{
  "n_head": 6,
  "head_dim": 32,
  "norm": "layernorm",
  "norm_place": "pre",
  "norm_eps": 1e-05,
  "init": "normal",
  "init_std_qkv": 0.0413,
  "init_std_up": 0.0591,
  "init_std_down": 0.0591,
  "lr_head": 0.00703,
  "doc_mask": true,
  "steps": 4900
}
Each number is 128 + 24 x the weight over its row's rms, rounded and kept within 0 to 255. Layers, rows and columns count from 0. Numbers have three digits each. The size before them is the row's rms in percent of the matrix's.

# layer 2 MLP up, 1024x256, rms 0.0591, rows 536-642, columns 64-127
095:139122147119124105111164141126111140108125152126104121106140120158103100104092108123106109157115086122168122119130110125124109104087108121089128110155117118139136160093102136124127082136086158
105:114145094123120173109117126100149129154125132105154083105138145141113143121170139156102068137145090126122149154127146111200113113126150133076127111149098175116115160128165156143131099102096135
109:097133124138123099154122138102130129160164139048146125109126143147136102124154130117100159166138080165131137120137089109116136107115136072093108153130128135108127155141156103114123100139110095
092:079120119119085084111079187154153160111084124119150116128093136151154134123108127124170109086093121129134161119133135154139196148120137111144138157169158126080123083132153112143144117128141112
108:147143127099100120123130109141063074162154131112158194140129134136160146129155108101119120093118123121083147131118123134116139159125122140131146133112123127135142127115075133126143162147130132
098:171155129150112149131133130155153163126132117138161144086198108159160154138113125118168096075127140140088130113143163098160142145145115121164099087098140119145090144181178157144115148114131181
111:133154101115153122158049131180119139105128135141120092089137144101116150135130121155125099163161109115148155131138194139132128143116106093129109163115099096078116106134089145119133103130185144
101:097151127156098124155120137152089157097110188122127152150117157135128146141150166136152098122101108146133104132106110122140077148143138139124145087107131151167104121116188123102123145110132130
101:139139132163159101141150161116148119115109092120128137105131125103146113185106113108106138183153131137074135118124092124130113112094126150121111136144123159156132162127117172134105110140120126
100:128150151135129142123175147165139121097088148105151143084122117123105168156111134164159095082134079134142162133162110163181140113111096128070118110136146184146151137138095103135162109139138106
105:147134128119122141105138105123117095101128118108138106127161139144161118109153146105130134127114098176106093141102155132175143157106176091115142097117121132138106109112123126135140113076170085
102:165140141124121105127149151103113107128128128093157092128132152167122135143143120129118159081126122128117113134118158129112078123129123146161089123126082142162085138098139112154163131137144160
110:144109113144106105107125154136100137130105084119131090146136121106136110139097136117128085139156117185106116164129114135174120151134144104093130177164126156130120142159132107125101132088144145
097:146143135108194145143139115152123126087136122084119131108077153126149136096112115140126177128051150111140140161144143111175124133166076094117183100136138131106097105126142119141151164148111125
105:132103167098153129138128121130140128077143150084153142109165142129108138166129153142113174103119144137111142100145137074116130152102162093114138129111157117104129125123107084106106131134069101
083:188129149117123088111108144109112094108157087133111139155086133129145104127132117111175136128129105141172178069088165169177128117153136138100121169094118146115122132140159104121138095114174152
103:140140149130160121194110155164092132138118127137160141188120137127113173141079127136166117140082133104160144128101157132119125141147140146088114158113115109137125085153135175124074124097100121
094:152108117133126105125141144140096155101156175109119087123143149148162087139143149169164162114161125145163149111097152123126143143101133108118122127160113134103099144121125121145107144119117169
109:146139145112149117111109133155137130111125124116111153133143126132091124148138136136174137087122165108121162125138125116163133143120118112092140085098109128142101110145098146137153143144101122
095:120068116132094084177122110097137123171132104126131126126090147056140186088107158136134105161142132115114120137085137112177175152119137106140139129095105162144147116109161123130127099078162147
095:092166125111141117097124142096160116122112122096116143147142146123116155089103125112085105141106134133088119169130125133155128107099104102175148133142090133105084170143136103174118118117113131
093:104123132125146143102127108129079126075149099124098094147109159161115158086207141096122129127124133101117119128119161125112195109139139131097169125166115145123099097141130128147145122157113160
095:120185180129138112126119137122136162112139091117084154124120126137154126159085126165112160099158072156114123102135133127138120100098096076117189129123171140116069126120145127171180148097152136
116:141152114148138129112153107126146146080103159130117124198120129152097105129118138102200101088084135143119109090107107074106117132110116145110131080121133143138138121117123133135173108120096096
105:134142149126144109141090124125155154111146154133125126177135141108122135117120107143188112120103113123163126122145086128120147114143147090173096103153097116120117120125113172152129111128133117
118:125156166150173109118131090159140116149129128113143129123150126126110119094090127119115123112094154124121154110155135122141153058087118134089115124139148120103077137096199127169108124138110153
098:105158133122129126097144080190112132128133120105115129114127168122115111130139170143132155178080123152076148128102143108131135107126142114154126089126123098122103140130188118134104154116139108
094:122140146092139152128155114128102142117096139166114160123090149144099118087133121133138162138132147167150160133099124165122131135142132139096162132121137143158112141130137143148150116116105148
098:130108119146076177132133130155103081096150133143110114131120155147100116150125163141130161139145098128116084115147158082134109137172075134136138100176159147161120131150133133137160129105152111
093:110140100094125111101121076123144091125139124090139134134102155086169108134125111131119152144085133221124131108119120119162142138111110098174138122122154192147128132131156135159091138088110114
094:127175124105114126131169164132096149144109136139101170148161112105132087134142156148152135114158151095113200129132131141124099106099150091144151092172134119122181101105162145112128109171084101
103:175140091141108121171101156146100157117132150069143110120143090160117113118115111108180119148176096144120116099157089102158171148102143132121122111142123148128121156135110121136111141121094122
090:125146148136142091167174142150141138137143148121150147140114115125118078089133151153110117192118118141153065096085111153153170114106104140129141097116182128127121156159166153120136115135140095
111:111157088100107108104131130113134115154174136099067141157136154154098138094103096100211082132103124124133116075116086130130161113137097163129130104115100145103103156160130101143116126112112105
093:111126095136143097092115113142138155126158159153117093142162175121125120142076165134109168154120150091103148070107132185118123159135140151134127106128164105111109143140147110129129141097117124
098:108131155128195106127146140141107103087129133136142137135154132090146128126148125107111119130121140114124139126160111145147117129133108179142133134127181153115169099100085120134127152099064091
102:122138094182108101116084113157157137129101170155161150146098125114154133089129127083111191184100100095120106138146141137183132145104091101143117142107111081153131126141191094146076149129081099
107:149174144128104120144168137153111106152093139127100136167164112151151147124162106116151125111140118111142158137147143131123114097118110118170134132092150112160158124106143121134114165133098145
097:138174118089111139165137101112160128152163097133125110100155114121137125106095127128135152106144136166132150140163105125135127135120160117136136175125132158152070071141123133120139130146163134
103:156155143116106117107103106146160183126169131104140113138146111146121107129117171137187164134143137116178131107131105093090106136103094145135125130133102156137113126139105124114111158079113131
101:155119099187166160135156112080121107094145058151142137171153113153163150128080098105113165112129099129103134159139132140113134094125096109105125103087130175129157138136143128131141095097154142
108:136132164138138098095112135125113147182139107104110131115122139146098117093174152137109139153108119111147103126150158121137137083114138110157130136103162119154072149160133132111138124096084126
098:132134119153164138146109134161124195144151130118107074131151161120091150106088109117154087077134092136101094097125137186125149114151111142143094124132110136175131099124085124135093152139133148
100:107139146139098132104085077129142136142085063122164142151130104046117121114133100141118133136120111111151131174135182150122123137103146142061137135111111143125124122163146129083120128089131168
102:136115124128162117126141128130114131135142140135107130150151132131160155136117142179137160136147158089098168124118150152162148117115111119121128115120128140098081165086113152101139130142068118
105:110165099161140094125163181142109124103163118127140087120161110089129138080126104113147132137100115120115188149153131135153135134157114122166144114145147103112074160122104098173075116157153107
130:116133127083147102115128169151131144108174126126133094131130101137124194119110149159092149108075108145151130122112140143153108151106122155113159165178114117156136139137143178117090155110119102
097:115098119134107122165132122157131108152126080147099139159107140136104090138128124110157086087125146181134142148145148164122111132155156106114110086117129119111135107102120132173134101136114127
108:178117156139179126149110121084143132145152115119127092082150144070155099139122165129115157112133116117145136111091116135136111152115120119114095100092109148132113148137136144163140094124141114
106:137179142102108152128149118142134138100137109143116152119139137111132140145134141112115168116135115093103118137149163114174124136110131146157191080090130119124142126146116105105120147146120103
092:166111139080143121130152136164139112111149102158145123142119133093145126118135179166080166114115147126160112120155119120110102125117125150137159154140082098160140181105097128127104137112145116
093:131145156179134113112127132123107063129159137134104100112127131115047156100135144131131108119118139154113168106154118083076177107159127097132122122129106069127153119160152156145170093166099112
101:122149117136121080117107145133083151140129148122118151118099109060125121128165141114133112142105137158153102178160142134075103121163125126125079080145132106105097144176151140126140117173090112
100:152097118133182115123105121140161120086146172130141121138129126120135133129100153131144106112133177115130122127122145124138114136128116160086117093134091109127177118079125158128158136140118125
087:136143110112127130123109141169168156103140165129094088119110135099143123038126160119109159150150124193143092143123107117119116171132135113098124128096141118156094121087150118132126149136106115
112:111142134127141100110160111126156101138117080135132127127113197112150130118153143084132157147122128088103127104126135122153118097119105134104100154075119104155144115111122116125116104120161144
118:184122130168078106168152150108133111112125115150116113111084141152112135149112132110166086072131115145180148112097119098060151122152114113150140139138104107167134150151117162175143139115096128
102:145136141134094087099130086140120105144099167132147111103150090135111103141117146132132110118128150121130056128137086173171082138129114086117137117132066138128093148098149142140145144151118127
107:154131114142117103177132135145129173120140118120150177166137114135163145104136116062175135110129141176107149100143160123112144171126175135151128133114128144178111121107113163091131149171134139
098:150144145097118108130149162184129149089151132147139088128126132139136128125144127129107100148110088144116094147119146131132159120150164137136127103164181138164148116131145113111135118100097165
096:163197121100118152087127100129105073121102135095154114110157127110147147125112148164105101153154141071129105140174134134152117149139088130121143141080119127117122139145117135162120105152138137
105:154120111130079153118129133162116101131134138134124072131123134114128118123104087122147119123109112136137121114131117178168164121146149154115091079112131104131095098078143119135111131095092111
096:166128076091125071158128120138141120103143153157101166137101080101131118132133108131169170169122106145079074168101132152136152165152138085175071171099104125138125141128131126152122149141125119
097:125092135154172135120110116155117154146160118137142123101117148161104149089102142083135148134113092101107149069121140162090161090103119142137151116106115097119108135104121129149097146143141116
101:108109112113142130141149143142147143135127171111144176115160205118148154095126098117175141062144150098107142104159171132143157150091111129154085113163070140135120106097132107134138136161109083
094:114154122127162127096110159158107067119103145141133078104140143143150101167157114175124107099164153120123146141121099144099118116121077100145137119147147142173106112120099091111173114112124129
110:200154139128111144109112132121150139084105139094173170170107127145099140123146165148120156125158125149131135113093133088158125135077142150164090116150138127118118115132144133144189070137124139
091:129162147130094157117159124138154139117167111137134148086152169138149140119160156115127098112125131091111115098146118109159131104162158155071115161145127110127154137154142154127103123161149131
103:108114109141146132135085157146135130103164131180143141106119124110144115168076149147113122073143128131161153133139124163104122120154161101144138094076143101128109150109109142179138123141142128
107:125123127152087156107104151147106109090158145116126113121111138111126098107186163144125112086136112117124155141154132143114143111125122111135145145164104152143203106137198135098159112151171147
094:129139114113115132144134157157129106111146140140145111156149165122150145124094189150138108127151113131114065161130104124085109117086123185120187113117148113164104107142096139114115090142105149
098:156162163100105120155121163104109181118143137099090164138165135113170123124125147166135169111100148088140119161144161100119114101130157084139139141104115108121139142163133118084164106185102126
103:085115124109172094128158114161139118127103133103122086113130087137106119134108162152138136109115155105151091144077129122109123116105114109176150151144106154190109069143121134106118099118159100
083:154081134101122131101102082089111120113155127130087121090100088130134134085103114125108146130114127106167122153135161155120125107106143147104111070171125105178111109144111135115157115128117125
098:113153119172140095166136100121156143154106136121101105168187085117121153118125113159157135078083146167111120126114120175158120092103149132103131143148117119123114129123167150143153081098159141
085:160149133102109159133104119138112102126071138102102108139140114103116169121120135132141105107169140080121111088110089119115149107139152100110079152124119075112128148112166115107137128109140152
091:146130110141098112103087110134142094150090117121094103090165107143062117159125115128110149112092104109110140088144110153119178153126161159147112075116089111119085132107137100126100162142121121
111:109151156119161104069069100122090166151106140137115106144098119101131162098145154126110085114108161118134124089103060113096116133117137138084163153151065145154104147114066131131135129115136142
105:109115123115141119122152131156134156160164152140128111120092123108136088100115135151138124172104164136128152149150163157119093123126157090148133139096149151118070195112119180139097129152097104
111:155115113111116094134148135171116107099124129123160143166101138127155111158116108140107131140141132131088124118117109136110116117135146105113111108112122098122095115140097130130121118128073178
097:116107129149172136135144129117109106121154117137098067128105145128128178125115124147121095133149163090151137149171134114144063125115095156097124115150140146121130172132125178118141116155152160
112:114162114120201093124130110135112100190118113115111155123127106119133096155138123115082111155096131111134130113152156104151134118160162088115135096083161125130155095114100129160173117126114138
110:124118111115145136160102132177118128095115094117167142127115124131129115107165150147147122135132094121144127102146144105108188149139115148116115064150099094155118132113141139119136136172097151
088:135112127124126090169160109171124132096121134108097061140135104123092125123154108111113077120155152158136144147172099158131099129161131123161126116103120112119107117149131115136126130149169102
142:091122109112090081132092140149095160120138105128139131157121155168155094145139150120158133127104119146120124154138127113115141117135104108115130126166106155136109128163171129155159108113151114
101:081151119107162143182123152144123135137131100157121170131139140127160101107126121170101124135140162188161129088110119151149102083084110116148100092109145156164139147140108110146161123122095117
106:115132125129147121098152124144184144190107129129116106137172139159144121128161121164101133103134136135111118097116097110104090146124105130065131152098133133138109128109112127084157121128090142
101:125148090157119143106152142083068066115163105151144113164106148136132106153103121148129105147093107139122122143132143084141098129167093122093160118101100144110172137160126145087114144134068164
095:119107107131103165106129115148133132099087161124148145112135116094151156098116127138106117139139144088163176122086122104085130103112117091147119180087100088141144099117125141123125164124089116
115:192151149140099087150134153133148124097117137099119115138167115162101135098130141137089151153144102109132141138123157138185101172163101129132115140148085137105141136153155139161101140051103101
098:128169145137102146102152079156141137127151095102142090136144114132145173101145110109124164129131124129166100118112069119118143163165116066165148134151145131104101163129119138113096136106159108
101:160111131168141129170179123152146112131137099114074140141141136167106154116145148150108092162118144162107165144163086123124091102149150099166128133172159132154126181108120148132152142076134099
114:162140158107153086129113104126095093112116126144137114131168202073086132148142138115144135132115149137102112130114146095157130093143156113069152127142155159109132168127135112092137120093160090
091:114144160091079108130114144154099099150153185076152095105136115131116141101073092106170152139078125114087137167141115105116164113171124095110166094133123120144135106118111098093121121152125157
095:092082134113164168109092151173173129099152183104159075127157148136096122125131064131119130124142088133131141132153149165159153090122162110152094129115149148106128111073134132086130160111116126
096:113144164093123086095125195139142136166100155138125113095140147080122138116087118084142142158128125085071185089123104140127120117129101109140099130133085124138142126153079131143122121142149100
087:116140108161121121116109135115153121093148104136108129169171140128114150116145105143120098116141125104076086095118125126130109120159152122134107108112160101117144146174133153136171173139106192
095:151174100143082136143121165147099139129139125146140127154116171119147091118086088161123154084163184120136140113123127143131123161118122160127129132159086096155138153129153144117124102157085128
099:106165117113129122161154114136106085125155093118088136098101147131072119092137127150085141107081157170136160122140089183124142130158121122119126168106111128159163138169154141180119109070146089
093:111159151057076151166128158154101138173147131105100094126127097122097146109138136111134174130149113109122141102112132120140090121146101148110124163146104121139146113142115151113137134157104097
104:128137099116134177121105125110134103149141158165143089144142139111138158138120118133172165153091117148121151097129121099120116138150132135100111117169112119134117158117146109112110132111127130
089:120143138160152142094151159178116108135112116137139115145117111104107155107111142127111087144119113111155127130128114116080160112141112135111115117100120090099095062164107110173133135094115142
108:142144134177125117147116136140160125118155106179127145125150132157155108077124152140123133145174102115137160101094108134159117122118150127092140123104136077099150095131113157140192112161111085
092:104139118169127163137168128096136085060129127139131102115157106103107144112108122165122096079203138073137141113119129133110132117073143099081162133120124136143128119115114112106158148194144117
099:120167138177173099116131108130108094159119119080147175123127170134142163105139114171112125116109115167130108107145106128161146124163040087090091111122169170188135095120162092154117143121129182
104:166143089083134126161102137164112134110145149124148146168147138119129108119113104129167086079125117097132123137099112118102166130155153158170143102156110177135163110114118106097140124155127094
103:117090177128212119134129104155161131176149169111154165150100122147128099104094138154112185149068137118136140093157164174120084098137127109137113147089145121098126173115102143100107105150118161
# layer 2 MLP down (transposed), 1024x256, rms 0.0591, rows 536-642, columns 64-127
096:113099115163131108115143087127189160095148119139108124101109101102150142185081115153087158134076110100135147123093096140111172143124158136106153164096133109113098096107148125130117110129129148
100:133142107122137098084093136124100169134156099209137139159114133138133092124063127138133157165155148152147110159101131117155136133169151072126165154116124111117123086126140135066113138086151142
103:157099130128132101138124147121104125106131132107139182116109106132128127140136103144138144118119110164170118130157155165095130105133115135126108125078132094131083128119107131102109129108128102
094:150122098128130155148159100164146121146115128157141093111140119187095081065111118125091143126179123130133126174134110140068123135162142101139136132141108085121102127123098107162106148135112076
098:120085133159130117107139104133155063130169137114152102118127124138141081118112148110136154139133124131182116155146124130132141128164110127099176183124149109116144119106131120116170188145128094
099:144166157126092118129136131108131129102103115126114113150108129070097122092150156130092095107145121143126130102155114110130157109128150162133122136121120074147088119118077150135101101099099124
109:155136115103124155145093123122072125123148107123115107147110136099109118106115174144117117146121164149146126081119119099098156109089103172121126132114117123111174086118106102120155105116137089
100:128136103133132133140115182126139087103147122160113113165143134165168142102134130156133143163117190127107116132096122105139140098153119119150122157096135107132134130110123143115150159118137161
095:118117144104110182109118126117137130119138145104144135172128122145085121095148092048123165123142098128134135117119103111146115103094126106122095140147149116111127140164120115114139101132099129
104:141135121147132105142122155144170098154114176129120133152104115109108126110164110192122143095127153136111125128134163122134095118146142180137100169100110156138142089127105095105146154089113080
105:062122158136099152131112107095118142120147150102118169134111105152103155112161129087117127127159128125144108120109085120127134107118150163108098148157134142132094153140131178119127125084125146
101:150105109145158125110111133092157144127133099155133114131135089135141136105156137122125132111166120094121093113152136123123063126106144122128116118146092128145109123140131140137153143154144120
110:130159119101124164148069115098138130133118177129133136148134109122140142118128159096138130144140126113175135126111095093154094131114148144142099126105122153166110070113136110100148084122147163
102:113150152122137110124085153150084138087107107143151116109114134104151133135140180122124120167106110124114097080148131199138116151115072164155105147144133144144114142109165130132113183152119121
113:126104111119144166175119138078098130153150143147106142160113127127111133112123134188147120123112140141093090095133163154134097110136143105139098127112135168152103108135105087122138111106087169
088:147122136099124142074145149118118139087136126127097128099135114196118137116138099168109107126108121112136126087145097161108149122120158151166125124143121079135145159146135145129066149130093126
095:126111155166102136108144118164126054108105126097112095140135065153107166129112100078079099129088116136101110113137111141108123101117130128160116206128154137117104112130096144169128143095131146
093:113138090132149144082160110118147115121161161143137123129105126126174184149169111122112126109143156159104141138127126149134152189110169085093145110134133112138121109164142110125162124115153138
101:100105143090144113115094146103161153115140129170122083090144148156100084085121113121102138126149121129114120132115100143105096130150123154164162116161159139140147145085145149188086148132149135
103:145123143120114156108112085115156137113163107145154084131183112144127103120152101122137110101123137105146119144097112127143121140117120141123135149134151112126175128112113136126128145117125075
092:107091158112165158109112113084106142143180105126155116119147109141110115119101141175160140113159182161150147100104145136103134117118136089128135142098135133153125139137135140142153143123161123
098:147149108155112137134135141112129103081107094127098112131163163152140100147136142122104114135172110097171157096113122137160115126089110110114106157101122147142157144076130184132114124132116131
100:131130160143106147111112170123156169119143158113099094141159108129155107137121135112090152123069128080139068111126092131120118099147126159176134126126127140106160145101146103147101161106139125
107:143128106137106138172081084134091144157093114083157133091117126145110106133109137096126155124092078101136125118104144124131146178106106128130115134133083126104103147137120107154118149137130156
096:109114137130129084136146172135139186153152141107129149130130116111118137108157109147133063103133121082147128133150152134130146094122111178065116139116145127112111135088132118131115157122106148
107:166085166149153146158126106096142132155101121115126166141115092145100124118118151160148081097129127128117107153100123130096130127115098138137086123140132094153139167190133111136150170124132126
094:140115167124107079116115151122095143147117149139132110133172150138141151137083137141160126178140125180145127149123150130134142133147152107124165133149123079083134126159110144126099120145108072
088:123102133150107127122161166076152106099088147122144135163143135137139182093109113125165122094131110114133156140127149135127143147181117137157129106106092139100127180129128161127169166121123158
089:132119119115151117141121114136111095139121116113125120106129128150138118090102123112172161144126156147095103115131128125107095176101116082123095122113185145095189147130143099091129126144097131
099:130152101176099152129136098099148108125123142087119137122157160148077147127168129103177091144139094101103125134098118131105143150088103134136127129113107144131177130102136147165113146112104089
094:143127127092092151136141120077129151105121124153112133083079139119118100111140129075119114168141178112143091110185091154155153088177130105153125099102100145179111142121089091129146123130142084
101:123116127106155139124145169150143113117123120130138152207106100136130126162107127164098137137129097143136115128157150102129143115107111118164114131133099118113153123151107124142106162109109173
103:168139107131105159095131141067137139104084130108154147094127121133137115114118131124128133162129144110146128165147143131127149101101105139129126114090135118103122147114122162119140131143148118
110:105125159125098119135177121133089128106108114126122144169132107139113085109108093153159116108124134138124111160113140083158129127158119134111134122164120109105136124125109125129118126161132109
098:124125123104177156111122131118156139122166100130101151091127107119112105155106123114111092145124081144090120157119114100123158140114137161153142123122138138123168155123123120125103109148094128
107:153081140107128140107135158100085157117128083133130146132144121115145140119117116133150121126133150142150117142136112137140128098104117098114170132098123158169097077150156111112125108164154109
105:119107156117099144113115169148116157082128123143122101105132160167114150117129163161128142116172105133167132120055133102146151154126152139128131120085122111090153168162092131123134131139125119
112:171173104147121166112142104085137108114122158151116130122132105150061098147083104092122135150141140150152146171126143157110114164096096081151073154150121078143136128126124115158127139144088171
098:106135140107142170137138107113156100097116149116113094126124162106100118158143104132135096101170118111143099133113119174110169099142131139192134138124128138182088127138169123116136129140126140
098:119153116142111092160139173095168079138132171137083168087154128120157144101140170122105122139126104114098144167116108126112113148140119118112111175100157140104152154137119138129147096079160133
102:143118103133150142135152155124115144161145166134143115090163114139093163117138133132100120159148151105128161108130120123120142099154172126120157114112154082146134129126135109148116090136079119
106:161134072130143157134106119112130135128113192198146116131134126133118116179061153126159102114108081159125111137146132139110160169147144136125115129149116150125125138120113134145104126126124155
104:111057158085089145125143156127180153108130103164138169146089113139172152134126157099115105104137110124131131169133138119137088113075145184150131134153125112110151101113103105128124146097069103
103:108129133113136114165152143087131158095123178136131160069110116118113149144132125065110117113145104084165120113146085146154126116099153135117091139118154166122141138108118163132144088117187165
103:103150137120108125131145112125149124060084092099145093124129080158133113106129115136127124145131145112154152147153151152104105117094157113098121130161137127097118104108091135148134091104086140
110:120113169166147094183118116161128127113101099127169098083128113110136113139134152129130139136082123115133112140109135157154103132110158134143137110117133132165122087184159139149126103143087157
121:098127096137170077105163178162138115130118130100128111173103144146156088121142125160101153132146142116157089124136104153128087140109123142151079172105134120124100144141154169111146128164106122
104:127139112042140147139114144122151149112131173127161116129122089122126143119132159147126171170142110100102117129129095141127131137109101098150142130142181107151173132101125113133126141144162195
112:110167093106084112120158106134115125108120129212084137116115162159085138123144107123150163172129145191122129132126070098141125149124135122133128163142124133200141127117152136111116147168105123
096:115087145156158118142156117170122175148154170188146123159153146140149124091126113127152114111186179139125139132138115144138119119108131099137168133130136116121114113121133171124083139103170080
093:150133130139122122093122106124141113136118098116151144180114142160157147159130126180130154171123133154103156092085134138111170151186122112150119163098165131106153134128082150119116102142114141
096:108119123114178116112141101120121131143151096102172148152054137122174148199076158142110121147129104126151169147145125105112117096142101144123150095146136126147108130099120141124115121122114112
090:142121130092101127164142154144134108125097154144152138099146116110133145121115180094104142156163152143105092103137130160088104108154091127160131131140177147094152156122140181101145137099092140
099:139086125112092154166155089119139144124100147136120165148164135180160122142130100142137129133147164161108134136103134117080101115089149158125145135130126126106115134160128150149135160095114151
084:129111146166127123120162118115093132183132108112176118173106159104113151128121140110131123103138159128124186103106185111159124160110101148120150125145142183107148140092119154142073105132119159
117:138109163123167117170117107147142151124148145159133128128120174148082077116089136105161193127124103138105105121145101144092120103113165136130131129113171089150146134141112119133124095091172111
116:136165091105126109190097112132149151093110117163126148131110149151136129114106144159142111132177130155118149126100177087158124136145113145099187093113139144158171153138121122086128110120127160
110:150155088148106143150142126112185088111101152125111111158106136122135131168121108080143126183134119149105107160098115150130134146126113108154112116102124116117128084111118113117102124153183116
107:098130157143134112170085140172196148120101129121135176140133096124114126114159144134119176124160127157170092160103123095107157122129144151168147067134113164130193110117154162103153105115130155
092:111107150140152146162137123162122094142138175129095103135140086128138141161104114171122154117084157154083129108090132172159136128117161086140155130138120125119135153155146112170094166169118117
096:116137069118138100144127091157168141155095077124111116101114142120098082072122100095135126119123138152139137118146148164091100132132118154126113133138117152091133131114068151160054127145102151
112:115113155115125133107135141115161112097127170178125161107101135130129138132123125144133191147090121136128154094114090142128117098136123127149159108113171113172097110077112078108113091108084107
081:151096167161109162127159111134094124118138136094127103181113161111122128116156155082161114086080139154144142120104112100084118110115084163124151081128142126112139157125126108121132148129146156
099:140126147111083117129164117132108171130138137120113082134138124134139116146118102099123120104137070118104127111105117128107158117131123150183100093129135073109110112130128090143136121084162159
102:136163118125159120116153162138125206127109086093168119112145164152116152132105111170157146134169106100173154146120161161120115104088137134138145129128136104159122144148169082140153081148124151
098:117136133162144122133119130131116119165132101121122140128126115124148154100156122121130085140152130122108134141115130108100153132096096172149117149126120149108124152131143103186169131113183118
106:133096140126122117111105092155147167161115156138117139116126166149075091136141129134139119138146104122104099096090137140116109120153091138124121109145147109139145202156132127149150105130126137
095:143113136132141136130117151070136078141110141110101151133105112127097121155098149142125110109176080104094139149118097147104125159139121161116135144172138130134184163127100153168188139103111120
097:148160112162126144140123111111160109121168123132103128091117123101093156140128134123139123095161141116138155130103153096130125147100118137156114135098094113151101172147131115098143121115174127
098:152104146099143116131159116100120081115174120125110141158131155123133179177131142134115103165122157171129126088076159144144151143146115178095086134128151130088128134155089149115161098075119133
104:113166106126110151149111100111122165152131127137114144141129125130112179110154108156091145151130158130111117119143130130099137153100143174131128102142126057134115151142153156184085087178105156
103:147105102131157113107152088118134132133149111098119126153128118128116084115160125090146112119085111139116136134136126112159151140086075160109130119075125115162122165100143116152120121128122146
101:157096159137162114124120179096132137095109136142097154109098078119104136101107139099147093144135143148144141107131117103119149168156133088121113192092171129168137168151133153107119153103138117
074:150142133134109126135131089097147111097138124130099121155146125134125133117094158136125111128103139131148148142148121112170114131112124101130153123147167153138128107114039120145149123120111125
101:131126107179120136111153147093126156111122098071135139133157137105157144109084129125175135112143117126140135118142096112149147097091169125122111085167094158165128091131176101108153109099157127
088:101118124118123069128119147135146132123142137131138091120124084150150110112128143144156128131112069146078085102126146154140115102134094126096186153161162144118167123107149129173120081102160144
080:144073143145108153105133115140129120135126124151147084153148170146103104158099101150109121139149133129127133126158095085130117099162079139148140157130124053149122110128107155149168141139139132
095:109125115126135155133120117150117113123107126140163149138158125123127153106117113117126159097131177103085113124105098130092121099106119168141121171155126131132146146099096109151112159128163088
109:122117150110116129165144089185100138145146136115133109156146108132155137121159151133160135121087144122161177140147175118129096149114110145122129130112095145133075103096120101106145110068123137
110:135161134108116160120155126089155212161146141139115137121126076091131114139087135106121139134103097158124117157143147122169094104132124120171132118164142102089134116138136178137120157125126079
095:122136159113121130116144136121137140135126142160167175130129118137142152144101112140136166125124139107154088131133103143117128104129148184124147115063114129115145132128098140111174113136086164
112:117166132108087146117097092137139130091159106168108121164137130123128154115170090086129159112140146143121131130165148137139126095135128074111142133117131132141097142112117107132151116108143118
105:098140155124194140135133121126135122136125142143109201113150140134134114160132126101124074108158144188119126110146157109152111094147153176123133109098144188136106123151152120157135146124134167
097:129114142155127172119118127146180157136140074118108140084111163119078185128108146132113166105100123198097118124135103112145140140134136136126134118104085165116123158143140119107105128112135139
121:125122185125116120095161155103138144158107132149107085168130129140177095127130128141112096119143139146120119177126150152145157090217126159088190103139103130094154111120124146137138102106115137
095:171131121116103117122129087084142103123146155131118143109123134161092105102119120064123165128123119093142115191103140121136175152123093166142122101104110129137154136110136119117046138144097143
094:089104143109106137164170120090126142170134156105090133130134096142108113115084137143163096100130168139174133178114102120129139163100167158128154063133099172098143134098150174091136122119150107
103:129170137138120110132127101102169102136181170170147072183141156095172136153117108137118124093133136112091180123139157142094144138157152129129135130127123169102113139175180157131109131135169137
106:131150110159110180081073171153148159163131131151171148128128100118139164154175157145101086143129159142123131094156083118125154114071101132136144104154134135083147135094112121144100124089146106
109:147130167112136130114112122144159118118117146168099089122132109125124094165133126149146134097098173102093139125099149076100135083115142147132138146107136077109153116103107129116120119151114094
097:109090102126118102157172127106159129118110156136189177070123078120172130142153118096114126129146124148122136083122125160150165095145156115131091102141170110098103134151118115118104136125127123
110:140137112158131208108121150144129102118142161196116139123140142144124140139121144098145108113121132174096134090071157100149107106145173171166121142126092143101110157116151116130106108145133127
114:156134128093099109118154117121085113108149102123112145138100170131169124110080149124115151077142121141103143092132132174125135136096137116173131101118130112146132097116137111140134148134117121
103:120123147155104127116157160091125167102134138134120114118095121118104132161099106110114119142157165102120143142122140097152158083131115140154140111089148086152123143103124159110101117126139177
094:087157156089119101120126095132136115100154113129124134161103128131132130141121126176128174166119128122134115115115092074130138120124143153131097131138109123154127109143118164110155177094101175
105:109139111130132115157114151090157101104173097132095167138156118137119156172146141138094123103133121148163129079155153140115085141139118127111140088167104123123143101123124120109155084140109151
097:142127180161116132105121123125142136139130162151140094115125119116122169107130138177093108159111142138121115092098130105123114091138110135113120121143115135086156135108128129154135118109079197
093:138146115162101118139063114090110152112104120134163167119163130118119139125139102127135148139099118155118095129163157127165102165121147108118140118149107181121110129127113107137179093093156157
103:094123147172128114142156200142114115155148138138111100107134139177136123163099123102144101130146143165144089174119151100154094123168107094114115106095104129126183130146166130169106151100116073
093:113112127137166112118138120136123152149113140151180166091158169149105141136095160174127103121130126113163157137104160149132133134155147119147174106125136128121162117138144150102094125131101142
103:133149171161146070116137153099139150107119114102159127137156182162122169108102123118106142119138121148109108106115107137082130139117132135127106130148094132104114136126172118177117067109123108
096:054127149164141127098134102131199168114135125137114090129133090092118098118092144128098145131145143173106105100143119147155161144156125112148107138148125130115158151121092132078155112113100122
112:112128133158109089166196169083111088091108140089117102126150107148128162130137100115150191133130156152119112151156123142130124138120130155109100150090126117143144139127128139108126139129120123
094:131091143114123120136142146106096171154111111084152126123112118116111081094165127122158154149125132140161137148152132150142106104169135153118108146137104103131132109135171098132101094125127097
098:117099086089110111129117131117143115136099127124156176128166072148205158123131115140142140121149106141122135133106089108108097116090163161129143147119146167105138087122093115170123094102143139
099:138113147124136114151127169099110150129112107139163174131105172143195139174155143152159140127143123150102134112124156111084124164140091150127124118160126157142144090155128133181161143120102157
105:124127144144096133068160182125088154106075143137125143104109106111165102123158128096126088112167149169126121150124133108121117130117144139102113132151121090128128162105139144098109137088121141